Each number is 500 + 50 x the weight over its row's rms, rounded and kept within 0 to 999. Layers, rows and columns count from 0. Numbers have three digits each. The size before them is the row's rms in percent of the matrix's.

# layer 6 MLP down (transposed), 1152x384, rms 0.142, rows 946-1086, columns 144-191
097:524461481623495561487452519517579455526567501569512485519530477438474506484466479580590456570484471523486553484485464554525623492436544436474439
094:475558516493610466517522574490497492493488493483528542424537583479445375556595476484473489415518498597527567515548516444585534570465506514599539
102:440544472528544430563538349506494488529486563458527507525488564510486450484526489505529533460534467538520542518451440401483509571576459599586441
100:550465533553479489480530614501510494503489494538510439471550537499587521538517526592561368501418461532499503584452517459460410477423506549501552
096:478535445491375533391547572516566454534380543492532548551514483487508571527508595469570433528575495501473615414520500413589461484406537476464540
095:533540483564447510501387470539486581482528465482474489424490592500471554472493423382505545488465554550465517549504529513474527576535444568496484
102:454452551513548464476572556418534573537460598564505467504513533485512512561410568533417572515521464457462504476440474404504472519566434513533601
103:528513523501471415580436618523506555476445503536534531434476522480483459499570507515590509462376486527452611466594553478552514435543526532451479
101:455482442551446561552495543435577605581558478500536529524509481568469405503516497574470547504436471508526425525433525484516569552527511517462490
100:548598495519591416489614527551528461460493540463427474554571516479554473533546473425508568496513412457413532497488456412498427503433451494475471
102:567527544394497541492523507463506469456513461523439503553557435533509534507390500550524492509521478395586564527463592553506439526463475505423561
102:555491588488541503453435541519431494573506467602587490469484420452491548544475508537611452510449539575484549539501531503513554547483566523490514
100:584486497539550537500384492455443543425470516518425462510471468498482458527483495554420446481484586583499567510590625450446546517449478465538467
096:482391548624453512535488490513487455517543532619470565433435485559530463459517386440507539454499527550480580476463458524539582458466527535500492
095:507524503510440440572417477551436562417506532472520518535439486495534553426447485506458552394458469474462563525485493458523559585537533510502494
104:580456502501522466518489417477468561494414486481506465448531502467496608511487448522477478482478451508499508499500469454494467545499564430536544
102:618528431380528525455479469489505592470574552475617517555581465520498440483476481521422534462565553470548568507482603541521514482543381426495491
096:525453558399478545565485500463519468390486511458550502489486529558549421442533513508561519597541522536584524446542533554550554448490492558531458
102:547564503489564457438443478531546485551469460472508478624514467493438496481435518415498427618482475565638482540491502481489488485513589548564516
103:470478514605494363490468557498468550545527556516508562450530602512457521553588543374489414516465492509482526482542478546680497502509424507421539
095:529463455411518481605523450569539488507495586498487566484510504468550465374597467518425469492465532504480561533434497568478472522536461572390448
098:518470387510508540578486506479516459513508440505578565475446511508414446526574513549573517470456508510465487367471513479474523524465493582476476
101:546480431488509490497482415523574397458523463528471449499568466495476512472435508472575561377457551515509541472565525483525437516555495484495475
099:590514485529521516467508413431471528423485447563501463561497514471499550585433503562455518487486535531508486533428524611440491392460514506537544
092:493519481530459503474483422466537485575421509529478480525459569440556514425493484560529577498511504545619645479442573579496522451485515456519437
099:583499491554496512563541436500496452490544524493540504510497517533449481529587535489464570483545503588506381432449545547535503500488548469533386
095:524594492532477513479480463605493459576395510519551498506463444539481568480512535418490441537490507528603458473492491551429414485455515444572523
097:498503551394438589481575446447499476479533497507540534510607435553577498548521507477398507424515419524491583542542470462475477533507442407604459
096:545520640522552471557485450534415420455470564381570537494523592523507488493558530564507464493484460529457434530454506399493483522561581547550511
100:558490479507503523420515561516627567473575420453444536461401540553482430508483528563569454516513476479487479538552522542533463435571553454495586
107:532526460475465411496458478469483593570557540459562489428487501511432527554492448525505512588553529428502471416460466580386488496421557479485539
092:520530459511518604498522557379540513521501502495417470545531550568519491486493489523582479528548596518517528587520503540470479533462481521556452
099:397465462522544521484497530510532468451514479548471423477497491545584474482515615449545452550479401456456465412537511537537519542527525451468497
102:498553526469424438522437580420465491511427472597403482483444473502488483433521553414433532412394543507507500475515469465517560510415500562501456
089:494444519442504525461574496462474557472554468438469584522489522459413604514498523490448516495469491549490545482521472492515565504498558428528470
100:511494440532576525538474502528477550450435480551465452501448462422495469473418533523440507398440591515552404503452376538511508538505515471510411
101:472461579504380590450472546512458451450416550433579392456522438490525472588517527461490532507507457523457553484479466524500573540486572469557554
096:448450475486527406488618555513486457486538516333535483460471562518523518461516503422506478418519577468439453498528396560557549526497483519538452
101:508566467513504505468457462524363450579454506492480540531472487475557487496550393518528522543552576528523546469450490380402443534534455519404422
099:607536480552510498461437526443473519468497507553624476626447501442532479487482525451515475456470530469450522526496516455477511460538432471507493
103:499425415409533530518501498523505494502437440511566544428524498509677515536597575489458528466595387420443490564546534485477522502506492558541468
100:438570484456545436503526477453482471478608443522463614515427501464408599568452443533485332450541457541509510497485494436460483561389416520416552
101:471494464495493599509474522513587465407504604507416463507466517505508569439621446519515510612508472511487490502488510528452410474531516497511523
103:542543422489446529494588475501441527422497509498550416452554493540533551503528559515572527500471539619549474521477427491439519486453580473471468
099:550511533477497618483512540464508479550499520510524436521490400479470424442458576524480484434512521467519438425406577462525449471653524466524417
097:523505572524482550456526504477441446513452543533393563561553471480497415487536506537524494452521561417481482470570500493475494564463606487477464
101:427489473544516401539451503529483495493445516451557481538457496502615464417505540476464398503478443510504470514513529482576563530474415507605489
104:505520498541558526428450365552560505481451487524481604489525502531483426472417458498557443527556478388422508562525535456538631479490431547485512
103:489494583455535554529531580426499446456449650570597519459456561493534534541526528459527544363428459484539487485472531414520429489443521527456523
093:502520515633587597547465466552504447494469542530499550567523504602469456547508499601493433538467462509362499516533529550500506496401442443564500
099:518450500420548511474455504479570475480537401491507505576495425481619429476512462634420479572553563540527485498347552601552530572510534467469467
095:436493504557571496509527498475506553510455438577398599382494496461490558517531497464493492452408480487501510455605515490502552592518481575496508
093:441536550474481426488607547474517442519530512496454479460554479540473457485497472429411504526625565472575542520635473581478586518599480430394520
097:525549468489502501511466489532508456438477463492513581510594404453552478502526429464616570415511524562462385533493579542570549477550474568589420
091:512477494414479559499445510511424467528511558488446427467460460521475544529533468412479526519472522506519525532536450566481473565509459544480526
095:462566483475495364449477508505519416497498525495489413479472512516501529537512363512419440495502431507429461507490561478489476480531516458525498
087:424473413531582453551552467498575470545592480462457475591428451522501510572515465523541512499503520487482613394476469475495500417490535553426590
100:482496552427490496596493472529482436456467497467446397576505595425506544432524531583526420492490561401492468465450480427561554504496538584530503
103:515492471456437503529630485563523489480463507545509490564581459516483498490498452477534453487515523539486521474546483538575407420392453494561537
097:525518469461521550528408541573454443454532453443481536529530509552559490533553506464465555520466549505529507468479479503591582445559507491543467
098:515472538502471523532467495517413489565496474468467530537563495597570558407555490507540501514479450624519421487554570481549456450436522441523569
105:438468530507477555459563479440430410567596477571491570499501448489423579514523467552501512533463421482511456496450470499445475475605380497364516
099:510510511493385515519541532515525414522507553479432612526612507495498508482532497423519485584496492476419485434527440528445504508490521509452546
102:579402481483480589558421554469576426451585364493362445476524548478463462471466512436557473494603510556548493507444446558543462459465445508463557
099:517451513448523505421469427588503522494502560432578484444409516418417445488420562478605456494511425503514446537481506541532472438563520515503476
107:450557438474481470554607551550550391472473485432523545468481455493596538529539533478521420509604363530476477550511409513602565457499556425468492
095:495538501518517461535533479525512543418488500553500520390525462468486449498457522456522486538462529473490412469529478451508529510529433499466492
095:496539582457515585490521455574403506393544602502572514518549403476475516524556475474557465493449505482346595473568393516459530526475459541498574
098:535507476419462572484529537407474479471498494586400502474578456450538497524474484511483512512521495474571568521500509513572506448539519490422580
101:497546483450484428490477530520522499476494502495493525551518507505542589429441529407477332493484397552526513527462561556465439506573497504548499
102:545496494521402558387529570551508479486534454562443535607556500504547606469423525388540523546570438444510555553543469540526440417561527468473361
100:507508556472511516420490549492522513525484490453448430541502472504440510534549534475461488485505508412528428560602482451457478474472605470446486
108:466561544496433477469589560504388472566472449419446522496457611425514514538441492548437459539573552467452468532507567520432533488502452549478504
094:641465504501575578489568413546530570495546519460447509547515442498495502482555536472552534557555596542503475494457556423507502497530497482542416
107:496464511522519509474492489527444489506481546483547613434575544538458473456538513473559510451399504546506433429602475517555493542579569588522566
103:454552443509498502453464499507527566563549535470539530464584450547486542457441428436460497521504397533488558523580508470564501605485529480488563
095:542507546568573487450442517517446512437550490552511526442506541470512529400545466540495476502528508533535409483448493533421393542517621547353543
097:566565517559507563533485499437455558537515472505523529452400454525558523446538502480530481466448504458455564504512494506542468556483458460446567
091:434508478510475523492467549469559571484469465540419436448506505560539480570444503407609533524462498462563485542504574602564568479507462462447597
105:506547457456519459464489467510444447510524541456551557545500393485549541560531484486421572466591505553499510596492458504549529420446496480603510
096:544509457421416506496500474545583532525551530576439455501424454454476534528370460414458473545542451485528501517511424478490542484481543487491521
095:473455583488515477546378486509536487648480537397426466459592484511526474546621465613519545447394533492448422500483441639407600522566497550492559
096:589535552453483400517407544546453451514518510472498439565492515515480517443488540436607558450435455486455450531477506456489520536535570555481510
102:621472469528471466511592464624534491452485510546495503364535528565462529509508483574517477568548459544579498576449462458490481403569484556538478
099:555534553429555451496514564511474431536511445442496487469487505495606463445543541545459515527423562607447506483441520436637535558543500557492470
098:504597575517545354482461532495552496655543548511506605491462493528555490510532481447542550521519494529533489437432530527516464476490444564479467
101:495450535463490544585468449588463555495596432486526384496503465497427480532416557580433368464582542504520519507458510377453524452478497427469553
102:507462506454404667470477514512559469450472442523452428494461503445536506502558542543516537534471525489510540569582473426473546457559493430497463
117:535474421391497482553559550409490489538523547437533500433509499606450542526540467462451482569550554449494479491567505456537522440515471541538471
096:443439417559502501464528527432595495507470459536561585542547412550438518414563415513457553591551547561488526569550514486572567457416478491489562
098:504543520498479465509484522518507531562438420525492491535476519546546545460541562478449511474485516486505384499466491438450556481503476469551474
097:478574464483529514601522514462549526494480500536404548540454558438609557433523634520588508482512627464536477520472518501490465466497535517498570
101:529531504562569525469562495541610543547517469518558556520516531529557620553487448472430525496506498563450459531401502478545501521417627558555592
094:611569483400421528458491460571576535539469417575489471546458457510494507376490505453518533548516552519527497416554551517531463390487555485501526
100:564467509464497519526442439462515522532442498602489513446538478480508451431460507460419479570551480541535596576491517523454410493520473438447417
092:517465582457462453452457520539442568512393531470519521539395471486567490518552420561411459407445482497448568491429446563481461611437473644538537
108:453486524480456462492442504436504515555461495549646509460516521467460523541543480479575495601515533453493590517495587443431503524452574438525598
103:513530487484530479475478400443535512520530503457544507442438492555517406505589515493495563536459538565585448447497442522447462499540484459577532
101:479444481553536582462491486541547503476576545526532540455522525533414483568589523377480476381418445556467452384503426537418431576532453561463501
098:527558435489515449616435481520456489538463460438505464438507479539431544598504368506474522545523450540545529443482514482468604504482407470524460
095:443426566506445508543531516544600472492564431452590533417499593454539526444506480588443453382531465467619457442603565547438500494618511416557461
102:535436460528500413475498573508421465452546473483514544434545501440507432571461530500499497486577494523564434498509601589522482554587442543527521
094:539457452534487423553432515528559505501505577503590496561427516470514527480540434544506526443520488557613514478460434574523433518533491448604500
104:441453444488405535374465496494439406514475490466497511559528505450495490487520415490431462469509561496550537542486476540544436425533524593573449
092:440551530479421552490511525532497479455423401457455479535471480461490494556452478554597490492479480442509551427432530530461545549557482489495506
095:479508529420551483545508486473489598431545577513483540541503509493467595430482504482482553575590533436603474476481539576504557437564482508564433
101:435452514547563627483399580523470484466541465467439505472493486501501544435427569443490568529467526512525519479591491516543516482520477512511523
099:464548486512515570522514463520509546465420446487483567533471394484384480540461592415559537464519518490604503528382508521546484540470566451507553
097:508551431479518551506544507535471523480500572514524573436535390495496537521467505456454543414563564512455466464451550439467504532530548401498517
109:449526526490512486506556454468605496531519472627537535494529480426571474628444596492497552475482537512507464491392512609483400475455450495503558
125:625498400401511556456498567471497462521403501451505396607466445484545538476523453450458513494510562506491512486528439479520472470482463613483546
128:488538504529556444505429463555482533545463585598486471556563505601433551509528571447498465504566468509461536573578560479501575477443464501534506
097:494534472435518384519497542488508498586454588401492483486487521450509586446554482536494439536392539444513517558539419545345424462537489525425520
093:470540565510469487597627520603602433477521454507461457648494570547548550520484415497574473515462500545443521452356590529486446489505517412499475
110:503532605523451538458485513517518442557509503584501505481501497434532497569462500588443507523475504522466463396542458526437463454527465585489474
097:513448576557505508486502462490484508465546455456486499434471534626486594558552400421545469497503465472499415525490569556489527552481469522476608
099:436360522487524516556492466555425532482534456540493507513471512552502552430450525518514442447485441568527449610459554451464572502548474520548545
096:455548473491488582437471508538507448497549549512496523487457554469555576510419468494495492562442483503442517593405472519555466538538486398479513
104:557553538557457479520462489479507483462500574420526446495545594539504503522595453499545633513480484580461504483485423535460523555530543484472556
112:505445533484573404466492418410449563584465437513505505531390444422439463493509488580489543534506604399556452428479551477508489362504473551518522
101:520423484496493490506532514486492564509573535539503488427396515413577540576525594444459485551564551532490525569513450494469443502563472415449549
107:447546457489522425563463521493463546386455444465468527533531532446472546468482480557472468525409421591464459482497476526527552496451584454430496
097:534490480505455462536489508397557532456520428490483572542482479518452589401419443475470400498379528535434630453524435507443444468549529517534559
099:512525495571488489517521518479527523488509468380516524450499506508525415479473462542580476502442494477485490511484527500490475491559502475487392
100:505439629542453448594498505524538565499576444527443527413516537503508407608560541490535437507540448587550436561480468420634522486503527474425524
102:611517583483499551390440500373484472567531519558524487562434550549563408472420507513506471474455459465512514439494537467488496455406536502417558
096:473542464521518468515474556563432529535499478474482451496507522474564400490375451441496451488428564424476409617532468487502507519476544496473460
099:479525448514543504452490526474526495510514449467489510595447434562414492517358595533595537549404486473561478482428523554587483468522495520544418
099:479526566623384461527475498433488515613516571533439427464466516397529494545535548428465473465418455482455533502525516441493509518596491434584514
099:486453401533486558491429465495504463499439474527514501514574453570433403461409497397534550481482390507566503599484545512518585519544559518480475
090:487549419489444504448523578463524452565493451538567572530566502552502411453552436544558413460448508487499544517442490568547515607466547387506554
095:546455532448453516437552520550554467479515525556472539445446577481446406480604598510528466570525566497584422381477486518515491493519536478458562
094:480538469535459481435481504510443386504468447481514455546505549494429421548487516455515473576481527531490436526513439511450544489414404513510507
097:559453399491555445568463567451575586466430562444582519507515499463398547493483517576419419444442539511437486530514463502496538487543582512578428
096:456509417555532509531525504454469405406554520455452472497475549489433440491513458499518535382508488591562418596484450523572535509529475532441515
102:564528475518522486531467529497434509474499537544554540536502515430495528515496499577549539503459530486506509497428460468413528425485620523527408
104:454502531497457502577564572452416464513532454477470539579449482457453596497456525432479522472483443460585478557447493534528504503548395465562569
097:493444563442498496601571407492440553517462472523510526529436450544436498534494502387536513463513609413553520489566548482519522496487490494567484
095:501476580350442507619451471491562505448447521490670406463482503437461467515535511529546495492487493554510494541542478518514547454512591530431499
104:334543588425489428623517556455494437581532483536536493549567482555517486389469427427468505487572482491471414493519515480522486412500435423521487
106:544548409492560608550515569451548398491536530475520568620511418555551463551450367502460530506445541471484545537427543541503530512456477382548380
# layer 6 MLP up, 1152x384, rms 0.22, rows 947-1087, columns 144-191
095:514504585555497483396491668452520412483529464482484538520483497500593486455624442580555586385547500480475464542408570570578520587450417483526506
103:489535446530434504590457504526456571573495468504520545628548476568502548579568515530517507545508501482557541488551654454499517462486441506469538
099:451526492561516462529543565511513427590478499464496576528388476528507503518558459452575548436470357514499555505493476476508494524477499511435453
096:512534502570502498493484521506503474575554411475418575396522455514498523568532538487521510486511460411484441368511597498480453523585597506562453
101:469546525564418470485477479540565492478503482488498556463479459465567518523554400499495545475453434429551557507496481488449526535476483522627412
100:404542412494482535448492538594575476495509565535496486454501530511564532497599468456536449437438506504498508459448460553468502527498517414459511
104:467522551420539480460447549476556411558478436421456472495398501530573514552517500495553462413533484537425454439452611577486464574502649435500493
101:483526443462466400500512474505555459539572424528519612480480515478488442479573517412464544519477479526424599557462498610484489490512504511453482
100:462447586445470543506453491437590441527510530534407504544517574527498501429436576487525442429514495456513558468522466469475490501590449521566533
100:448558518609512560537465492538559560519464423516549538528557481514468477514559507481516505504492450524598476531408465541479487541497439506570511
102:491488513454482453542427603489515420474533541520497466490444492430475546575493530577491403514530512434527480546429505505498524475417399607393454
103:537584554498532519402437451508484462515475482514495452426476451450557513526479457527423592545517535499515448514426544475512540576431493515513464
091:618519522550430544556535496562586544453540497452516457487504419531501504432495587467541544403424449534452548497473511568525449502503535505495470
099:470607659617497437436487523449494553471469480528608462441426482579495433561481408536492413440480573520418489455467502610483498483484560486542490
110:327460529491438460573538510400447578388476487463510562441558513452514449473491536470514528485504474561381537460610527528491495498606519467494540
103:488474381564520569544490468479555558525588509421544487444481492475535474439509437547474507466512528479461551517503400490531531498528541519487525
095:450505486490590536455477472449471587468505495464570476499504543529594440478442526427537498498491506483481511503432555572507505495418472512510630
102:496510492524532428538554422402459415494444536537604551485493519473438514562507529467512620534590494415466579409575514523510425437547473579502485
102:523590454524514500537514486506490492500552520439526470484550510468504564551577484461546498549577434515493553474529483595585535593478403490504524
100:435558570556509552473528444526469527415469544525438568541448501550451456554442612457440549544580558503418464540522434531504451511420493477483408
095:504507469498573453428539435528532462512415489506618505483466498431404510490496504412553542470579466479462524441573463383567497426597441417575511
097:471527573503473496507476582413455488410487490480602537417457487515457473474563478434444513525417514467570519527465423508506574551522582490508564
097:475505559473441491491503504519542462464492552478528509510455472579498483494491607492565437478523527471446479519440515520536535522533456445531406
093:434480519474491522538520561491507456515512472510541637604546439592507448547486414493492455518460591515467478499401526526498486538555404455414398
098:484480470581519552448458422499489424484490585530452551435532503529618448459480452509532523526460584489475514464523500431478482537535527564358540
096:460460471524438530488513545459550545531391512529512471538522449477501412447568567586476393579462459491420517503463475500477431487482451473567510
100:421445509387523459533448519557502510488546496538540564418499516541452434497449514467443509476504527514559537485541483534483453486633504472412402
094:440451479561418522571546508558477534593495453419510506512450535492511475409479516471471528534542494540531563532410496511509549573527440516467476
099:473427441599504495586504441505550567536457507531499399461471507569518526462509457559445556422589524500508519424555546525512559431494545463512564
104:407546488515476508409522615592463536452529521543509465503443537471520489586516531535512504430505561520466490436534489469461566389490458660484458
095:464463488517544425486526458448488508465515477562517416538471521484436452465552470508488543444468534476488574476402497443536473556611541455460471
102:463461511488403476466514461511547426502469517535546596462466433471507505448511472566559577592522497563479551485524462458581533397487431535527452
106:453546485560526460474566531521491432589523500599538515498461530619488469493456516540485515449537487484522548489470507431520528422500492466492495
092:447554493506572536549439449594513517485505612578472499463437557502540425481486431435412586571468465531476410536479446488507493531504466499513558
102:446402493459468484532515429492504476517510570512511441456441479457574474498426596457477502409414486532561520569513580436585520479467533504494538
104:476429577407451523431533430485599564427556560520496457554508497502590474510438507435515439566560462498506429523535474485442517522578478430502533
097:449503626549468472443492579529426455528453487515533546452521469486480508498475479540512517446574550490425513575478463549519509508464495391409499
098:514467579403533498541555503577465499476504481414535485496436633415483538494472457508452607535479514564457425496508558496369538478545534593543553
094:457511355490447513513578524554497553544518488489519538460614469490506441478433432517431486488547499529542481500567537476507443485523484481445459
103:467435484438508522391458509557475554543530570618458479436474500428593505490518464525545521497556433494503504462593439554484565418458394517442441
099:409396471486537537540490458450547496579515567487604370495468439492496444579529522587517469476396485371512528495468517525523501516571499526487522
102:542550488481456446463542412572480525515388543531544561535450446567508420522468505498485552500468464574574576559444426444491449486608445435481454
109:585492532532518480519568495351420551542482502464494434527538471459560438586557498534450464499462522612551571521402403455574554412503577454550531
100:434486542425508528532463399509520613477459490559505450499541539448451482486514504553417484561536519568456497523491472511483579487565466404460415
099:481463483511473449529428496526553474426524584662476497530467426538521543567591444513480513507448528551494559500529524557574536494424485464477494
101:469371444537594342516514507548452568508446474441580498472510380578565489522489466483499465529590583479616499474500463458458511577510481515541476
104:445590405605507521530462472605570582448575488483498559377533485488504496498470557509440435467504502587519528621556553554491412480546494542442508
101:552486528558436460457542521472480449510500508471560507536424461479451573554457584500538470561475432508576497516447488401426406523530521429473475
094:519557499535422486476461527539627469530477506636523523555447488513473404536469564525457404514479472468418517437513492482507387496546457498537424
096:496438539458457492559488539457516434459457446503509463493511561520443539490543510514403527509534528473605460543630509447469556546463509446519570
096:481493482604545482558509529546533481567559354628460496471371484486498463436541527514549536557571433574515497452493518612451525514499442528479561
094:541487500513459414511529456559473537516537420591569438507496561561551511549518579528458491542450402449496501557523424517521547483403527569441537
098:495595475563473543431472560503453469527462559564418511521503503509466529453526573525440427491437530553508419391597582542574480440557497568458446
096:541567571521465557564452499467469571516455550541497438542518445586487435490553460506492521492532454475493521562487486422504453544542459429544525
099:487537479459503500434474384641499452504439481533435490558511481506526478522556526524539525585611594493449558481654529480485421406484457511428620
095:432486525518444430565408483441509517465461420548459458429490439563475470584514484529466346479511453594403420500498571541429480558534539429484448
101:538585457531441555597522528512522454443432460453488518476430526467380464559487405519561523450406483509567495566496605476456560440474507500433434
097:469440419521463510499490512482499453518453489484489564467587501450426504521591472510528439457535552453485485457439499495368429499431440526519611
094:448493551526463412558578542474518620503402462522503523534525497538473515550582549502441517414470549519590475428580537509457418477543586497538428
100:436470595485525463458486487459508477452446519543556601455521452540580555498534522575492482474549547562593489461550580540507434515485489466561411
103:465543492539392390531567498476486529511476541512520447498450541550509609538524477514433401406461492491531558489563452455496512552375401494405569
097:547563525560528488551509475467495472570475556454459463483540455479559485534476476575340456508479514475414520455450378508509553573535519484447583
103:549462553523466540493519453374468464451561403593442570516416472503506559556520493520566494500540565514404479453477493493448540427459485559580508
097:483581494519450534510484517578573502547450489525461462490440496557584442567499512462488417459565480503491473427488509397593503538558487476540529
100:541424483458476429480461443441549377515486483535504489505572481394498489520598469570619563542501493478465452408525510485576504497529441434562457
103:507562423486479422421471528491480540478480585454401605441499543480491452467559495371427528530555492501412436518543553468512515444562489470485570
095:575544428546476463535562420509525552513506494456488527510560398509617504475499523460406487469571502499530568465458533539547522517588443544500516
101:554462413479516459579550522489519513472489522445525459442489572532544476488521496554504518492457494528531528583444487482467460388517471583541468
102:468412504407604509497506491490563481520484487518417466471536456520448510543504672474501574505572458429577565382475488536470558455415559493452501
103:489561475533508453492542518493519512454559525463515471440539546525425523523576486428448467528471575477630534541540470469551532473499551578424430
100:448510535508508618554489544558459531512506454596436482448551493494525492524507524520492498471539497453539537499411531470467494490428486522471450
100:549536447521435530473490569506428540520511537436371463470492526496535538538573482544411542527499491473541548417451529486549531465555450472511517
096:458496425576537590500447556555471534540527385618550491425549409533483466464450455588356401488389523536540488452539548581356389472428533444539511
107:508433566421499503506472482515408573475466490574490521553601449454522555529587563457457501353486521505510560496440569548404453541558456582500552
101:515537562616541545421536501328469518431456506575484540503342451475432537495456508394497598480548447558503489451452499538545449585422568492512496
101:479443480572528466501536505582492481552550542448550578506575565560546532628485472469503469440506530530465525534539457550438499443462493559396587
096:530465480519449483455523632456501423588580538558595457495556410531480523532513505500459558547435499496488446523435542532547456498468519506470482
096:559510635473502539454506466618444543594534485498436542466392490585570488452577561522475525466536526511434516602501511510481514549396456617467485
100:530534492499497558452566458539506492462540614490480478518513451498459552520454521449504491513551574507596484539438487473551474443520429505522516
094:483463486557436558484443508469532409511385465498524535435487439571539472564507437465508549537486601496519502477411544472418524520548490436484522
099:535365559469471617544532491578430524559404517528542537579543524544515532504502513466495571401474468580386529497534527463514416520488560431423480
096:420531520570455605465445592538565607534422484472450552461480534487472569495641496541502533560480572446407434499457576610550465461559444502494469
102:551530553550437479478502454455538505465605561437522534468472475555509490486632503409567564565542545402541571563583492490470522442527510503574551
098:497462494445504509472516521439469523398509437501511561437489560489511478612471503453520435494466520454565538534516528463508532523484462494446440
100:622399460531535460526582505627495343509380461437460476474485527465553480458516536460497476473568522534491517496500508489489521529462578499461516
098:442459583488538488357529488508591552516519432436405529380531534487503487531425638500442435481563554490536486493575533437478435438527543470432532
093:476534476495487418492444497533580524476461507479527500529533485473469454467577528474436486448457444445540530532473431444481464501483493558554492
108:471505574480455432437482466504529469408506567438459540569496471531502553552496476459510521510581545474601475553627523445487496471624450555610540
095:503507516517565469559524514537435537505521449544543488440519447427568498616486601457405525465488552469514539453588519472489430604542498500435511
098:542508480597476423542514518475482547633574630490480597512488564432559458534488668440486546544521424551510477533430508517539554561472455553431494
099:637472490538497448567517523503595473489452490572456499552538481510544476436536521385557509416460502432448438502505439583485484528460509498423435
097:556487558427447468415487559494559552520559485489533624512491539566471585561553448532532432543475451538481430427499491447386500464561631607550437
097:485446476551471557488480586496438641573485509503324588453441428444531498497479523426536583558525534507535564453548468533530422474491495495461485
103:469571505458487505486501554403515475436456527468527542444523516480515527465421535499483481471528485438547525485490523484503426387502495487426475
097:485470496556449365412475530524516533543475528594547467495482466514571491526575505470586490454494495509426540451497525539428557461475520458475548
108:494494545537494507431434381556546529571455527492533492488536521498463513522545546531554586492502494479446563504437547511398525453563636490636521
107:470525539519489567485449562484553445488541477488576598518468481497517545516499583462519504529423421589602470445551441477505440445533516500441522
099:495470471582478489544482446515560532507484560509510469511503429401458459527498440402501446496540503472521373481403493611459450486504492551483497
096:569524559446466551450461561505545501489551448481543591522482475554486515487478441494505484469463509441533535557568497490548520527526523463437512
099:512514545601440502503562535598479424537481600509429556525581385614532492550515510598553509544607545506495402559602557539539481538530504474560541
102:523513519489480443593451515526428605597491511616558598504450451568467544445467491531544527530415359471558572456566417494497586517573453472471424
092:466560479586509588513589510527543568538503484628510606563472497554529470541516476492561465501490470528612514518447461397425447560523508473486560
101:501443433625476507477540593572498475559452502479445465542508534513543467563572529478521558479447539513555483549400510476466495532460536492494508
096:493499460507463465492487562466450525523519423453490447434507503442504494492430445494465493462525517520466496511497496545482531512546506515602445
099:478451469539499508583538498506517503501489480510490543472428441443507467453455524551445498471490418507522428422453434551569571458551503485468520
102:591514474561478425433593497548501484584471482465558485475555531528493564612445521524398383385604427556500498602436528575582515469420503532487496
099:517471557473394511480499514436468463491624525549489468536479445383554528463510498483575492580468496469401563492450489441532554464546436571592521
095:567525605504450588553520533451501470497543432382418440481459523442433515518458416493499501464529421531516476482582483481508480494471496533485502
101:506527436542557554525546445485513379564437494405469470485509487551490514489458542423517453478443493412598516516548525540443497522601520561548566
119:447494472425455474447525498530497489489461481520459451481469461401474440525464527432395565422586483457518501534634558534613537502581502524490542
116:499423477499439467577441412502460515525521566482468554498521474508496394479507596466491453375519589409587627438558494462508507543528476595508497
103:498354592523420501544564443469430461545459488515451521448525570517494470415548564539533429398483497470492470499620519528544459465546458541469429
097:443586468558446446555478551632475497548482490520488506510490497470539498507479403424441462413445535443555440519507549515563472516516507540502566
105:473515449518461495555399411431460478523434516434527529421498534505410527529515430526498418470538527459509535457621593507476478487510506502579453
099:541493555515525604463472529587522482498429465561446479472422418460465475476472431544383474526403493504602459545443526456525451557463450577398485
099:472530531488515546479475471409405523466427526519472445389472572489498510457565527510460620495463593513508481380535573513631480567494412506496504
095:431520453586438508488529565460422396440541554478474424564515477563418612598392481580489435552473569522507418494526533501469493529516537428534439
103:544513505520514627438579503595553435511462577441470452443470586502518493483530452484487445497426485463445479591564509430411496438508539421490537
103:485514436497448544542516470531511477431511509483504513463479569438480497463505489547527447557541511560531506438542531455528439541547553507496517
101:538487466531469453501581469379557518486522439607443590526526485413458491520496469524425611508590466583470483508549448411543518427458453480582508
103:494539602580543548403481530534503510553515524510509504475514525477486469560454549544442454471523453544611581380506529541538514483481467417441513
096:523512570519484510500559495488481555510541488470417587499470385533488523440476457488385465441447563466518478432458531470376412524485507553594436
100:552491601407433431564469514512572481514517555539566440523428445471523563575487424442537526482478424576570511486525536503578453578419456503507547
098:518480457548423501527511482466557476472467451506471453586531460532576498553549557566446437455437533410457446505514452502460574426569532502504560
100:506495666512495522541524462404507565573555569461523539514545574544593591589514495492529453485425501573585460530484463509467511506434446615499522
097:519524547465466426444557512572601425519447522530448407610499559491472632532489434476483406509499444453472461549567491561448466489539636515515543
099:525567572597444462549607474450559531513504488518542443495444521622476515402478519507484560491544453567430587465445497528440447512536556427516551
104:425534549587543649486376508524567442483475556499460536530392523461470487469520454603532567625455529523536444556496490518515512384465434503450520
100:563460497521451534506455544463524461462510485489497523447487477514462577565465509460441575474535472543518506537414552530512484548392467414540502
091:524445579447449476478457470518555547473417454449565503501424426507530493518539536564498535552505536515605548421479470409560383586501492502517481
099:503571620486470402436441524585459503499505519565462544591572376304448554530486440495529539490487582504555496517533569603577403459472523608381592
103:470587462480458439501545485508543487537539542477547623499506515507459505503520524571476482557459486461560513438503535432490485474549505523551489
101:473461533579424538505511514591451527439446474630513486489417572484545517476549489499442493514532432443522498547452431553425606437472510473523510
099:497491451555523497496485422521490374567409456510453477563456525518432674527499557506469433469523453541496475507514439620442578532488456474486389
092:434572548543495467462416507563464452604490516517493484445476541508455475526453540518468472431498568437515485434486509497455467484558508480543462
104:471412510462465524539391485551470371595501507489474534454447630529616524454544463558537550516454522530489560464487494477495496561379458484383544
099:547444458581426435649556444469572550534498475542492443416543582460468578485468526494469472462510556400462421485577347579401567499512522479507553
102:602622568495526569409460504575475418511549521515596408512522446523537517515470499516487402582524522559572462514505562515551461510503500609539556
100:566547476520474477479524454477644515433510466509561522477402588383493551561524581513517517505529566535506405452520512537485474532547587475425477
104:572569500513500503474568492517544417562515452542467550540563442535427444491430356479455507582512452432492530505515553495595469498552365557598496
097:511570544487488486468427461502532479459494485458492467463569593587457554570520561553546561427402522486429492509564503581381498546510478489544454